Weights of a small GPT-style language model, trained from scratch on English Wikipedia: rotary positions.
Each number is 128 + 24 x the weight over the matrix's rms, rounded and kept within 0 to 255. Layers, rows and columns count from 0. Numbers have three digits each.

# layer 3 MLP up, 704x256, rms 0.0658, rows 511-703, columns 128-191
092112139148119144143131163117125094095117139128155111145099137142128119136097147119135158101153153094118138126119140174159091165109168094128110126130153114118088085142160153127125069108172119
180094083147111146134134166091133089149150116143142114115133074107131086167132119133117147165112157143101137133097125140112107131121104100177168095104120166123116122155149094101128115116133102
123077150121137155152121132107103141116145137141097088134159170068113139105166100146162145154104170131099124143086118118117069123137130166127157154166140123120127104137129090128158095149145187
134140137135107119087150129098137119101126147158135150127111160117132103110113124117149097116141076165113173142079141143122129105149164099136085126119132101127124126116104130120143111164148125
110110116164125084149105107072147120148100139139138115168104163088130125152100144147107173121156114141128171161135129093155112104113094161134138126167107133125135132142143141122148133122174177
144153123152121105132094096113101131139160149126125131146153074085131170107116147088068136115112127149094157126156140145118126104117122151150126149142159124094102120110130137147117116108145099
132105083094145142116148127118158160096109122117127161143120142141138118158154142124135126133164133147161117105128142153141128115149114132174101177148127104125161151136110168123156119157091105
129129177126103122093148146156178128110137104131120137152108146172096149117113117130127098170152104132115152154109143126086136076103133145124114106146119135111113095106083109160103135100167132
131131131115074115117140115164125171095140133159132135137141124130116137158134091160128184168151139117110151096162118126122142137106138118129165120092126128137133134085124151128141126102146165
115163097134130098113105125124134125150132110136151134097134100138129114164136135136185125161060144130146131114135100152096157110097105164145168160137111124133161106131115116102141104094123126
082124120112101126156114125162102114105130127139128131130100127140165150146135118111102165140126099118110129130146134108143132168128159076124122144161086126170148144151096100103134116088183092
150162122112144142105117149122178134181139086130137108109157125166145125110151163094134114146185175138179161121135116096149135164086151116168130161094128146132138125131113101148120162091131151
109115154080160102138129136102126134133147123100110107105122142151149104162126126130136152073120106145120138139110129159112131105156125140156078159157118160172096159139137134147165119127145122
077140147134091135160134164156120125108143117156092154117108150114100155148113147142108115165124124123108145166121126113105138113131152122130104128150155091097150110148120152170120107111110154
118168097088110133145130206093149180121121127119145138114110176131100118141139161092146105147102123081138123127123147083130110159123166139132126118099135143165129093142119119148147118185087099
116130106106148188125155136115125112096148175139133120149145100139139099149146173155133142105105133115125083115126130089138140124090099129163092132132143095134147106159103143112141115165146134
127113128137114129118119139102119134118098122149129124129121112108133130108124118125141118118100140134116142112114163126121116119130112155078106104136166159122117127147151149091104158112123127
152088081135144135128123152121117120139139099129135134107157118151117119113183133128102143111096124141108125089106110132172140106141139140077097118092146129170108088131124160118142145102137157
115088133090110120123155099083103144140148147116134084121130138127147147084122130155110081141126098084128144127125087089130148122128120093130171089124146105105103107144066120166115119138118131
128131113115118155113139068162094077121129115136133121127129145141137145097159103124127167137148125130157117084114121141129130115124106073154156149145133165087154107108158120095144113095090130
098136164102102076135108106101178120091137149103111131160120067111125150125162181120081136100153085152121134112137144125157133121086129167164140129110119129100129106133109139136103166137118161
153108152106165147130128157138136116102115143139131088122135127129085134119113123134121102123158128171164144158115123146121161108139092140166122120132119137099158083128122147103152141070104118
126119146132102111101127088126141143148127166165126108112129164141141139110176150136139131154134123126103125146125123157132150143108121115181164124085151142186132142143137105085148158085115154
151107122101139140151187115092113131107127153120112138106112148141146053120127094129127094087139109155102161105134128097137135089154095124133120115109098142154105126159129129088121150124142184
123135086134099154138125100126112125146133123160152142141145121152163126137113139146104111136165120129098123127122153107162183104142103146147143086126119086124169137154111095108157115119122136
090106149124165121159100140132084113093100149154110125128130134095090140104112099181147121096093105115094119106167138093149140136137155134178130118120157083139135110147168169122133145064115161
093165105139122091131127117166130118124104080098120158161135090134134141155105125137118096149142108146146136117126110138105163143137115104145197145128147127113128150152113132132128168117129124
142161163149186136151110125126084122112159228131113102109094112096151129140160164141162111128162165114101092158147123150178141113143161134123074130179099122138151086138115104177227094189179108
123108104132116104086119139122117138103132141110151137127127146111094140136134135168118107084142149131122132154137138159135162140111117127137112136155128129094088135093108117138143101145104122
153160168118087135176104185102115123144095141180168133155139120138096111168123154152135176116088092137150143104126150151131153109116102135135144132133182134117180087090149136077143143107151133
107098113091149130107138146134121147128090153132056099132108107130094155205148122118162155135104087132142153140147194129107182149141096152150146094156109114105119087156114118137109121118136088
147113148123130155121143130168120121131116106102125113088117150117169152137147124143120132082143112149133066121133140139105132141112125097124150112114099139143147164126145127136116115153124115
170090120133129136139128103102127101160135122101120147168102120133130120163118155097129091103092108165145153116119121143077119151109100178183059136116128137089093145128170086120136115127112143
125123134111099142111120081122157126103137129132120171166161149111086119125149151119132135132145098145141098116164127132116142074099158134136116127132143138141141137150137132133116131125120130
123119128119116121116145141128104134139138102080111116152115142143108095117135133107111163112113135115114113140114146138135122126126127103169091123108087117127159123135131121159145121164116131
149114162137117083148138146138097124144124167177129119130105135112125102126152119122119142121121117125152115084112115113121140111100098146125109085140133141131100118140137160121149146124123089
129123155157137124138165166151090163129148111136107120172090140138088066131101131127178122128153106110105132161145137156127129121112121172121083140146118119122154097085126134132125104126171133
116171160131136147139116139124140166108136140129108137127139100102139108118139138074132126104145101117162108127101106129129118082152111087144132160125148128120078094117130164126138150121134127
170145147104148099116109144084165084112166089124165141113133112139145151129110117116143139120184138128144105122070120100092103116133112133120125129161111143116148158099098117106142123119125157
173158161139125153118143133130083147154131128125109092158129134116105145119156133132132130122124091124162137136105140147146112150131152145088082164085168109113165097102121176171154156134118152
116119077140149070161147132074156120145099151135105133119120149117120144138127126133124132125087131126146117119120115098130123176098136153126106138152139098102148129125114122113137088142124112
138165147133138103107096155148095137119134140156108121103131151103148134093152152130109129060075084111134106091138112123138099097145132130145146085140150137126154184125104142173156142107072133
084135126140174129144110078097123135127129125137122110132111133157125137121096088136077082159128172131149105131079147077110132131124161136134144096106150154146141173117153103133136123148139102
137144102123105149151136157155107129171088095141128121110102120120154161077176156138136095121117146104135144096105129122151097162087099160120145120107120095115132142187115090143098158153137168
147209117147113156090122090130051139118125113104151108126132116147118132128127076129134162112111158140148115128131098121133149120116117114123152133114086087104169131144124098135144074130185093
143162145147163152137150127148164163135137125147147132125149106163063147119127110165169096158116136153154151099132146138152151131118150125142113120119104146143146114141127113150113106103150125
177131118104109140138123141125118143110119150134151116060099082107140108081097144109135119145106164130164115146089116120151137113105112120152140134125099122124117096155156133115076129108154152
161165141121162111137127138088120150127158139121100123085171088168157082157155126135154087104136134162179100149121120126095110131124174165110104146148118125106124105151133134103083122093124124
127125123112092064143117107137173100135152163090143157129098129110118125101096162173107128173119136168091165149142147149091123121139125115095132116130106138188122159088157143157090149164105135
115111101126137115111140107153102140178123116125171137108111172124162139120153137143179122120137117094146131128173116141123101119129126139132153146139121165132139116139108127149161143123125108
139158120169100141123142082118137186159116123105081142125144090067115140155131043089159117081100063129132068118165102090136139113176153100172126154111109159149127110152091106083121125124104118
126148133123152153149104105148094165147147166082149130100111175127143133155122145114118112106127076125130111125108160124134136097139133157116118132107109120128136094121132178110128137134089128
157159123113158169163120099128127115131122107117152183104113166154128143178129111109094125124133125124110124123120134110106122106176141152129156123126133153105121100123128182109146092117088135
108109150114084114162157136129125102126129130091125117075096144144110129117106103167139128160168127086121107123127138096149137128122119093149106093187110125139157116114142152127143135146159123
175075119110101115115076099082104167137156132121127125108125129165151116096097168158160108174155109125124107121130114172105146161128107116130099113114086144078147093168138116170160112123096110
121117107103145125129166125116113108083064134179143071093106135122130133157095086126145148126149149161156095119149151145150142135154098110138125118132173129172155121151140150114157132143129099
151152105136100133120144132131105115144161146075094116132138162123133166128161155151145123093077153128128144158157108109122123119115144148133148144107114110126144109109138127164152138145145103
105136144140132155148113131105116157123107184113153121187177127135110169166086102174114158112109100109118175141130115142104128114161154128102124168071179105136084143128107150136143117147140103
127125128142064089146120113142157076139094112107111130156114151112124115125131129106131118117183129157098138142132104137187112119132144142089122127113132136111129104152132140103097137110127126
175176149162140107094139104119149104144132096118165146099146134105086105108130107145155110086111140164098135133135122138122153168140162128096245140125104153160098180073133150128165077135134168
135131179082175130132132116153124103154134134116094107120142130150166140121091124142110088156135122118068152136103141145121122092110110119109098127110116125170100141147126115106098098132127139
095183168128144168124198066168125067153117147098138203089107116094126133098104143135144122136123164071144108108147093144120095086142086129196118150087154133175126156114165112144144082118148107
096122092116151142121188127134135129159102149129140110121113145108129105131164157105167069145124079134124154145117136107113109177129090096127139096121105123143163143108126107136154130140130119
165149145123117123109080144131084102113137181153117149128143147095173132081125106130114103144165187103133164126121155138170120098143146151163141135138083075093095155142115129140091175131153121
154111124114149124147095120150146139123118098123125124133115134174156129097126113126127138141163118132116140113133142140151157146111133138124120077131196125099150109083142160135106151124093074
140118160133130136096145123155089156171129164123119146117135140099149133129086121144102117099121141120129147088136111156182132100131138169156137122130145156105119158114127127164132135187147123
132138178167110124089074100105112157149127115175151133149123136102122110170111161149149159128104116116160102122148092155114128154176156126116122132117124103155157144126149144130120103144098091
164141130083109146123144176137078093112109106143101095113135107143111110118155090154140093124151100149146153140100125135151136119135117131137127161098156130121118139160119148137130128113124107
147142113140156109115134116110130143079161152116162099121153121124088155127109101109186156122116140150122150086136141156161165118142132127152128107117122168091137137101124127141163111147138154
119128134127157093105172094130123131139117089124139089160143145128148143084105109153127122140126149116090099107056154113137121165102121124165130144108127141086118127135124137100129138112140153
139114141132094151123096124093155143103160137126163167158115122100133141127095105119096132149099124129096107135164124148111100112179133147116093132126113142132151158123131119148109151081144122
157140123129088112135094176137146102123122145103146129089105130116137136124109169134131115117104136125139140119153109142144096139093150100114147119126112104126132114131131121184186140146096123
160103122140090115107097087112113123100176115124079078088126147126131128147114147118161146177170134134129134126127134102136135105140119203168136124153112154139147130095142126134132105128152127
112155140154142136152130115119102107129161158140132084112114163143115119156147084146081116139149171089104137127140122132157124109126170124185135114134179142111142111163109127171096150157123103
154094141119109163112140140131072152120140152119190143127114141121145115081089128145102172166099142112142141187095055126108123133103113120179149117128101133157149119127073114106118090119127136
113085116127149085122153101122118159117114128116134129134073143119105148102125137121099141118102150091128128143121149116117099118142151077133095121112167153134119131155121165126130137157116166
131121157103144098115151150114116167157122106118137165112124129110121133083133079121098121127126086159106142132087123174135160116152108132115149100134111118099154151138128128141132132100153106
141167141138131150123047171133117151143098130159132146133087107135139135135124162103110158125124116134110143129106167114149133182106134129121119133144124116116149101145127096160122113187105132
118103148132119120095140106114138125142146115122106106130143147119144105109150120137144116132135123111134148171138106112114127134102147143119118123110100131131112104097162163113120159129155136
094144120117139134143124156066141122129134142136119171143158086138153116139120140158120158147143142112047114128164146134095158150096127120169137105139138108112139134098129146124136150108125141
097170129179101157107133110101109090083088113113145102137158097157146123107123132145098152082099117117160150129138156102117128118125128105111163098120162128137112173147113139166112165149074123
093119115149050100156094148160111199175140106094143139152139139117148147161149124144142137133109126170090123107129094092170146117117066167151140145105077107136184150111112128108160203127147114
091107076146092071120126103135105110151141125176147122130129127135117109083113116063111096092129125142137098131115135145098120105107117090142129108115117172139142148149096103124113181158157095
159177147114155119150150104129110130163139099126143074082148142152103127131092097149084136131149144150135118107110194115118117138137135128092115144110169132150151124167142147099175170161117092
117120147125125148183152090122100152153131098147155146118133101099131133133118126086116138123121170172167147163084114114138183132161137086135164112188131122120115079146125152123138134117089133
099126175094136139144132144184123202074210113141159140157139115134052133126160057132139103156119119074150108115146173094158147129122137172132115113069110145077104117170123135099091169173149164
132112116109119127109116152108140105124135175056101158109149128115152117144182142121126084114129131160123103110107131132103116138139131152154151144136127124128128093093168127143118115142122146
128136168137117124117114119108137112132126125123102146149126099134146150089147097130123121126122138119116152118104128117118114094110126090122129109110130143107090120153133142116108123127131066
141115134128160132145153103139115112150120097096102105139160123123121113118129101146131114111081144109137145142174087145103130132154139152106114129105140101113155121148125126140133123129084153
121125159168165107134148082087159149101133086041160117166125148175075149158152100125097122148089140117123125105159081143157112117137117145151122134118127157129115178123096120138136124115127117
149144104115121154131159096117091117177111132134171137167110108100139144154124123128130126103123119117185130118178166141127092120095093134114145094074140132152147150129134121122121152062138149
145121109099147110159134138102105114122095120113159155097133129154075125173094112097084134130142117132091157107116119096147139115119086141150142098160115061100157127146148159128141107101122134
139148103098115180124176131104111148156124144158180102119130119173128156109130113135130113142107118134138145135091142132134129141136133077140139127137118188150140141129073135130132113140150128
128153117152137110139138142129136113124124080149138153140121114112132207116100140105126121156175172117129168132157125136148120149124144082109137123116138128135142102092121123119147146133135136
139134131087119113174117129172105135140153098124151095118129181137151139191134140161114125152158134170133107126148130090131064130144144095142109119187093137133099097111134102117117103122113145
141148130126135061145167124107112127113138172133130139119154128128100072146148153131094099109106132086139141165122118131131159168077121111108148143152166108171109118108110138119143156096137176
180144131168127127146151119132116132118109142113084140143115141119075164127137159175093095110174139116170101143074099128158139127130116114138128100117113087145149142136088092131156084124121153
165110159120113094130147135161154155146096136145094140155171099177159102105111125114114123136098180126109179092144103161121123102177144146106171139129161136085136112091147138109133121125115088
110145134122127148088169127134181114126112127098062147145141080092142146115098127118133141135179127107112119104143159101160104155133100108142112130154135052144142137086123130104153110121173130
155140100129115123160139151109102167131134160125135155145094142118135130136128082189178161114087142100126079125149129131189111138151140085118164122120111131111135143124117126110137108091128116
153131132108142161094107113121111094133132128130143136087128100091174115109132120136129148121117126105058093170108138131109135119148073124104110142138094111168145125148122121086118102083129137
126105131112110123121139138138132134124166122111127141127166169155161125104147143125114153168129141132115114126135095123160104137112118104108108134114181161145140159143155146137101100137082111
151134129116150160123103169133102144086152148102117135116131140164144127118142140111097129107091088120151087185162111120125136166126116146095139122132155116140129163137142132149148124141126109
147119157101118136098135135101124135127130140162129156102134142098129122169133101127140126120120079114126124102168134158091109110115116118138102142131155107107116144145131129135081145158137149
113090137160134108108157134147088120112110152109150090123141147146069127086113105108146127106132133145162119126110129124140141127158124089136087135142112157148139143145105109114159150132115129
101170140109155127171115121099128103137120111115156071109119095163124127138138139108086115131116165135129146123093105116135116109131103166132139163106117124153121174119142118125111091151158097
168121147135133117108150109093110132165153114144114142139131133145136108127099147104142132104118116106133110078085134093134159111069100152148116120124151077114136142113143103118127121133109127
115134126159140134113120144095127106100128126137116131149099126088130139140125124117139146133120158145126115121129138076107171130138107154113113137156144140138152120155104088149099100116115106
143195121143074144129140110151130098152117157173103181172109134134141105098135131149094103116076145146113125126146126161140148121114164133156158120103105124134079140163124096162105111100122149
138158148145128138131140129198179144167155131107157109123117137163104101106158159130149139124116147134105158132120165151132101167134098081138168118110081130103152128138122140126117100093102092
139139143122092177144092104125069189128204136157120159112126114131120145160130136156158128132138124121105151113138096122118132142092148135107125111130108117082120119119192090100131135134151105
111119168142124086133133106177138099080084116139131144182135090116104134114111133129167127113159101121118140162133152147162156144148088141148116144110100117122126093122124127143131139127157142
119128072176136124086110112137112148132134172133118114134102175119155141152150117077161160173128127173146063139136105161147123158129174126167151136105112148161105103124121098110106127153125136
146132116137118150143124045167067132163161119105104130126149120190116138204133120160126145118067132107116150107123114118160145154066123120119109051115121132099141136141115139057110090064085135
131155129158128156165132154112144137130122131142132129122150127117125103155124167119177130135140132166118107151121118129128157090093096110161142137100104098139164146139083112148156152122119094
162168129135146128122111121124166169100120147139125150112147135146112128078077111110109179119094087121139125120138094108175142118136114118083129159108141153171144161136114123091159145127116136
119137140142113127133155093097117155138125131108137148139163145125141085170136127127114145121128138103077123143125121133136109118152181119139177131100116101155165174159099112120137121117163142
122099139136123150158136088117079163138145136112114107124121110131134134091090114128095094142156108138124100151121151141142141152104171148152097145145142103101171073105112114165110127182112120
104106141173121140135168113117159141131106151125129067118162125136130100136102177186127141144132157141140095154126140129161138128131090095137113119147110150114096099109155158101137148147140189
129157154121101125140116116125154155132118109129111131102136144183124128136120105116120147123146151101142127121125133079141135138172122131080162115126160129140122106118131108145156117143145124
121137139140149158101153151105082142073153118153136135125113158094112131125165147158143171165118135135125137166107127110166104088093153126166100173114142131129079141139118132110168121131142147
110115075121101157140112104141146122097154145124106112160092127171153149115121120143096108101114115143124125074099140139096110113149161167132154147160139138113133123118138115165139156153160120
127095102128117112100120101141133119112075141098085162127136119127154115182117111129142135156169120127128118125107090167120144117160144123121129148092163098112130081105113143157142146105098084
129121157174111162141120110200151175127124134167153121134150129146103149117120097117164112161157132145126160100082148111105140198110144108100130135135124151131111139087108102103100094134147119
124151130166112088123127099126115125121133125146113137137149120186139141112148118112131110144118163134120137141094109119128145126148081145122133077113143149145131121112154159111156105136157116
113129125097063162133122117166149114108131147108151155114139153117120160115096143135148149162137170142107161141127065104129159114111121112184126172138123110144147087065129116113121103102082113
100106137099139168107139116157118155081148125127149181165116137100101129158163138087106140115114080111127123120151073173156115164152134110110160106113142109122093113155173187166142142136102138
186113163143147120138131151125113113126095130117113152161142120074117123168123078094100122086113140165143136135112124135134085150141099118120166111128123152106127166118168143137117123112117146
114161107135083143112096074149155168112149123138127112097075141147168136150144135131107111153112131120139156142098159132147137112141103119055106082114118138146135097112127130138112155124129135
097148146132132115165105114118143102118097133149168123162116162124138146153150160121088149144133127124112165114092161154122122111195116148128136154148132181077132132122103111143110106120090150
139188134111189085094143162130142125153172110114120088151080109128110135174185111089116129122093115192099093130130094115123129111137122129145153148165123099099152138140145172113144118136135154
120083122095180159111126095137110133105124138088096107123153164147134147129126107140090118149086154119130174135177129118153124121166098146149135138153162131118118132098118103067119128117086144
111142137096108067161118129172128130141105069149103128160090128116113141141113152143151147127113110145130082097136116132126145141146134093138137116125164152136121124152149151126089132136130145
117118078100107127139131137133105109127098167115140149136119156114144100117121109110173153107128128150134150136140159112076139091090135121176118122141126157132124129153152156071141144134126118
137117138136169140133153158140109145096115136127067091107106159137166112099110152105162099127133106137150146151138111156158098144155099174144131131134154147117135133147165107123102142131148108
120129152147123103103190153122136140074145111107125136122124118122090170132153158182154122114074137167130145104133085103057137090138076180095085109146117091098127131157117095115109138127081186
132152123161144126104121076106098146137137103093155118139146155141130129080072155109121134148176135143110174129128140130147114113139131156141162116118139130106135133105110165131165132141128106
113105115134126139132094123150128088130099120105108169103150085124125129146162139151152129121101134173086138170110108159147143153113177141163089114160134084165152118090163142147114107092162128
097156147167130137111102114104137101116114084096153148118106142108137107114143163097119201124108139111133143092141111092104125089173180153129095127156127123110170106117086082139131138144116141
103103155095107124113131135177117109144179147143171151117132132087069148133115138128149134115152165131057070136100086117124149160096104090127060102175148114135133099100152136152104125119089088
093152142112122161119124103126142128100167136150140184095139145156152141165189171130150160106116136151119112120084137101131123124164121112144105124164104138159124144122150122113092150114092130
147189107098121064149140138134166185084109105146135089125119156130133129111111125143149106072108105173110147115134159119184164147096107130142115164119111141159120111154150169101137173160176132
103121136142128103166137136135147154121128134168173143109128131121136114107142139151127137156131152171135145154099095146148144154103151144137123078138104149111144174125088162164108132118173157
145127114107122138122143138141080119136095108104142148102118152140148137158118119125117138120122151133136119083141119109147134162151082147110173099144143159125136128087134120137165102115098129
139113128149158121086132158130151143142158128086138113085143126162153156108100095122122127134082171126117122118126150112139143123114131111135115123131123118094128135118120174144141151108116086
151077113146081120164160106136115157109130158104120154103097142074132120157061058087093108161126140152110126126164146117104100147115130112138124117115137136114108162114093119121122124147090130
125109135124119113167131149150119157134122108155153133139111129107127108113064146133136137063112103157135125115140100130140129083088105175124092130124132078135122170148133102149136123109078127
111150118108166172100129091096126103144116104106118151098091116167121150114165138138123104152108150095088131105119137116109121116144158160129145113078126106114164156106128119121121158114146115
127125079127109131106119092134117120161171162145111183119126140132134147140124156122131119109137157140170149080167118134156094085169124161143138160138085142107128149116130150130060082126099141
163116134161121110144123148123148115125115182149080117100167137166118106114133081150083097102146120104136117144099106099134074089102131129138121123149125158119177144102097172128146092089160150
101179146179129163165088136121109136160125116094173090139128148110081145121133121118153111144095136093099104136141162137126167132137112104122116141132168119141110109120070185139130136111148131
154146084137108122118139136140126127130092136131135142156113112121133121151128079096149107104152144169169101114166134118124119129108129113157169124174168080120133160137137053140144160146136122
155143123088165153127147146111132160142120150146128089129133103128122107178128093123103141124172133133122110094122136161136127125148136150112148103152170151126129157095118116109167132159153114
100131108085120128140111131103151129119148155156099148122163148141148106113125135139117136175168106149117106120128121156124083127142159124120116154087089129114135132061156123165155115122100145
106166120116121142120131094103135098141149103140159109148131115118124139155124154122111171156104178134145102108127145100123148095117142141148126151086121083118129149089161116157111132137151129
123116094140126106086154097120117125123144108140106112155135129104129165145123111165105140140138111140107113120113113145156124115134132142151126131119109107117114139142101121129147142080134120
149135104172151144125124135129108104138163113119127105123105132168134153116124109148136133097117158175109133114156111102139095106118155099133127149108117142104116135162120116130114120154114124
146151113094119155160100114150092177096150163112117126098135138134140179122110139121101137135134116108105148194118114116136160122147139161145127142150113096118157139103141175188111120152118118
137117139142141129130145164108110088119139123130131130096146139164153137147152131102147142124130116145113089136126121118134139128153117121092164099104136124100152138188132112156121120128133111
134128056145138120147119151135121107125145126126116093089139119143106161161139114107134067117187123110122125146168140132168128104165072103181102107130112138118133103140139111117101116132151128
135108129113097121127124167169167120128151115187161142171104143124124106188128119139115134090110154107121094106121099116140124079137122124144107116118142133129141142174078140081131151150124095
117126145133139133110131085134121125181148149157146099126181099102131170113138127130163117167152123158180128132089143108077165125131136155120140120108107124114103089139106130144081116175096129
109137097122093169085114133145117105123155155134118182124089116127188166158179151131092146146110154095119106129131173133130122106109148127163100099166106100140155153142122096095148139129135124
123147164110162116139132088111099146105167101095102110153140089140124133168111132159140128155152150083139109096120153119085126131188092121114110171111127133155091092136143092147135130114076178
160136141125126099135148131136125100154111089145155135104138138153134151088125178127141114114105119093148121123178115148126157132142122110155163171143161121134104132148106128125105093104134110
108124185163151074117180122116147112170079100127101088167128143123140127125122151134103134186125145120145144141144155097165115144099157147139133105133160171099133103114167114082144127126150181
117162110106084126119122123113124119122161126148136110094126137162115173110098173117121149165117118129120191094128115154141158113133128122094086109117127139143143118152138142135123155151089139
105111115164080086142156150128120123112107099157126105129155111147169122133137120185142127124088111139094131132119106120131148109118112135138108133132144072108146127141165126139129114073119123
146149096124119151115125166157144122146186121130127147094130128147123175172174179116170143122126156099132176105112130102145133163110129155113135111109179118142121132117126137180131118145110142
154157162096176128139134129125177096094159111107117171147093113148135122153120126106140124109104119145163127138144099165119111154144128112154120120183126154111128120143157107126111144104153158
112115124094122154120115132123120115151123159150101148156146152092138101146108112103098148119128138112149116123143156140108136128171096126108150105117138130160134159128142124132153134129142093
133117132117145122125104136163106130100077122117149161115080099161108161125135065098135159152155137122118133161094157086165107100128137151150135132125080121141104118153080100111099161079113130
134127185116092081125087107081138145126140126133130120112090140132173127128137122139082155160134087100141104108092148132106127142042114099105075141116136139125119153110138117180131118111164100
140142107144137130136090141108137150108125133125101133109158103156125135120104142127125106124088106114141134149154103147136115123105079122141141139116161154128114151145141110139143135125153106
169140118128171140103152116125088098163096134139126120116137124163115166108118133118139158148128155109126094133112160184111110104122111150152148120125063132153129110144114070102120155111140119
135127128102136163127131118143121088117127165103142139126088119139171125133118099127147124146149126094133172194107136127129142099130119107115135168080157126120132171170183146069121128108138126
162145064114139125110123150128150131084133169098140110125133117129140109124100082144112116131124121139151120117129097154110124130121104149119192140122122133171151112114129154101110112119103122
088100150145130124115123119176108109132122144137125099094092119137131137103129093123108107138118111131140092141135130111128112165122158140175114094117135117162115103138104145134125101099128078
157125154118155160086094071145118129145144114135150108119099142124115116120128149115099143153111130115098160164092128155127141126134126102163123130094124136111136143145123102092135141112129126
096148088140128126133155121137092135096170091104119091088152089124134135139169132144170077144075140159153127164172121129128106083178145098140158113127146173129095134140121120134092134115087149
077111112121126132102124126177120104139189123117110125138185125140122090099143106146065147164130100108116143077106166128123146073120136129116126133091106149133082134119095159124107118115113134
116145107153132153112172157090116081133102122120132119089104135111104131153149142139135064144121117172114108143147124161195113085156085113120105159150129139097073127104126202139181140148157150
117122184171170144100113101149131113127172158141160168104108108129110139156122094139106125103103136119142135117085130125139161123128118093172143146102124118130067124119128104103095130118118124
080120143144140095133134100113141117101102077160092133161148120136070072133110140147147141131134109152099104125145110162120109148135112124096164111123113127159136094135136085125101138169068159
122144115133098114174147175095131126090158110110155151148164123133126134136137108132133178110115169147125128144120135161162144161114137126131111125135140154149100127149120111165125091094112144
094131116128084174145167147104125111096124088157103118086130105127122086137144105158104114087101138113128137124144181115146147141133107136088116130116160095102146124138125167144104084073151126
170160113093086157098088052100096094103175118129134114111149152094106096110139075159162102162118151125121173079118135159114092119158120146124124096129120164087073100094110113161115060137151124
125137144161114132153130136092134135073121078094127147117107138146109116142133128090107203151138086093133153114140137125150139123143138133128124096124121091140090158136131076123123123146143129
115082114121073108161115163157179138098109101122129168125139122123139102115136141139148123156144076133124132126111103081096170108153121123155092122117127131094154132094166106160175141150153172
138136131145126136162124116164179142128104120130104084082103116092125104111153159134160106095106114122137123125080153115119136109070116143124116100097132099099123094169187168145139083186139123
116115132126098111117137169137149138138111149124113103089130120133137108147141170141108106107146129160135082155156100125135127151098075126124150136167103113119105138077122121125121101141115095
138127138083142162187096139127150131114100158119135102132108170140114140119125112120119103148133099121127099152135135151128115141158149141147166145107122157090119156134097150106109120168175094
128149110128150107095192154144113119104156101135108127127130138134157109132120124125123118119118149107089090120133107191143083127117137096159145094116137164135148154156131154074150176173143093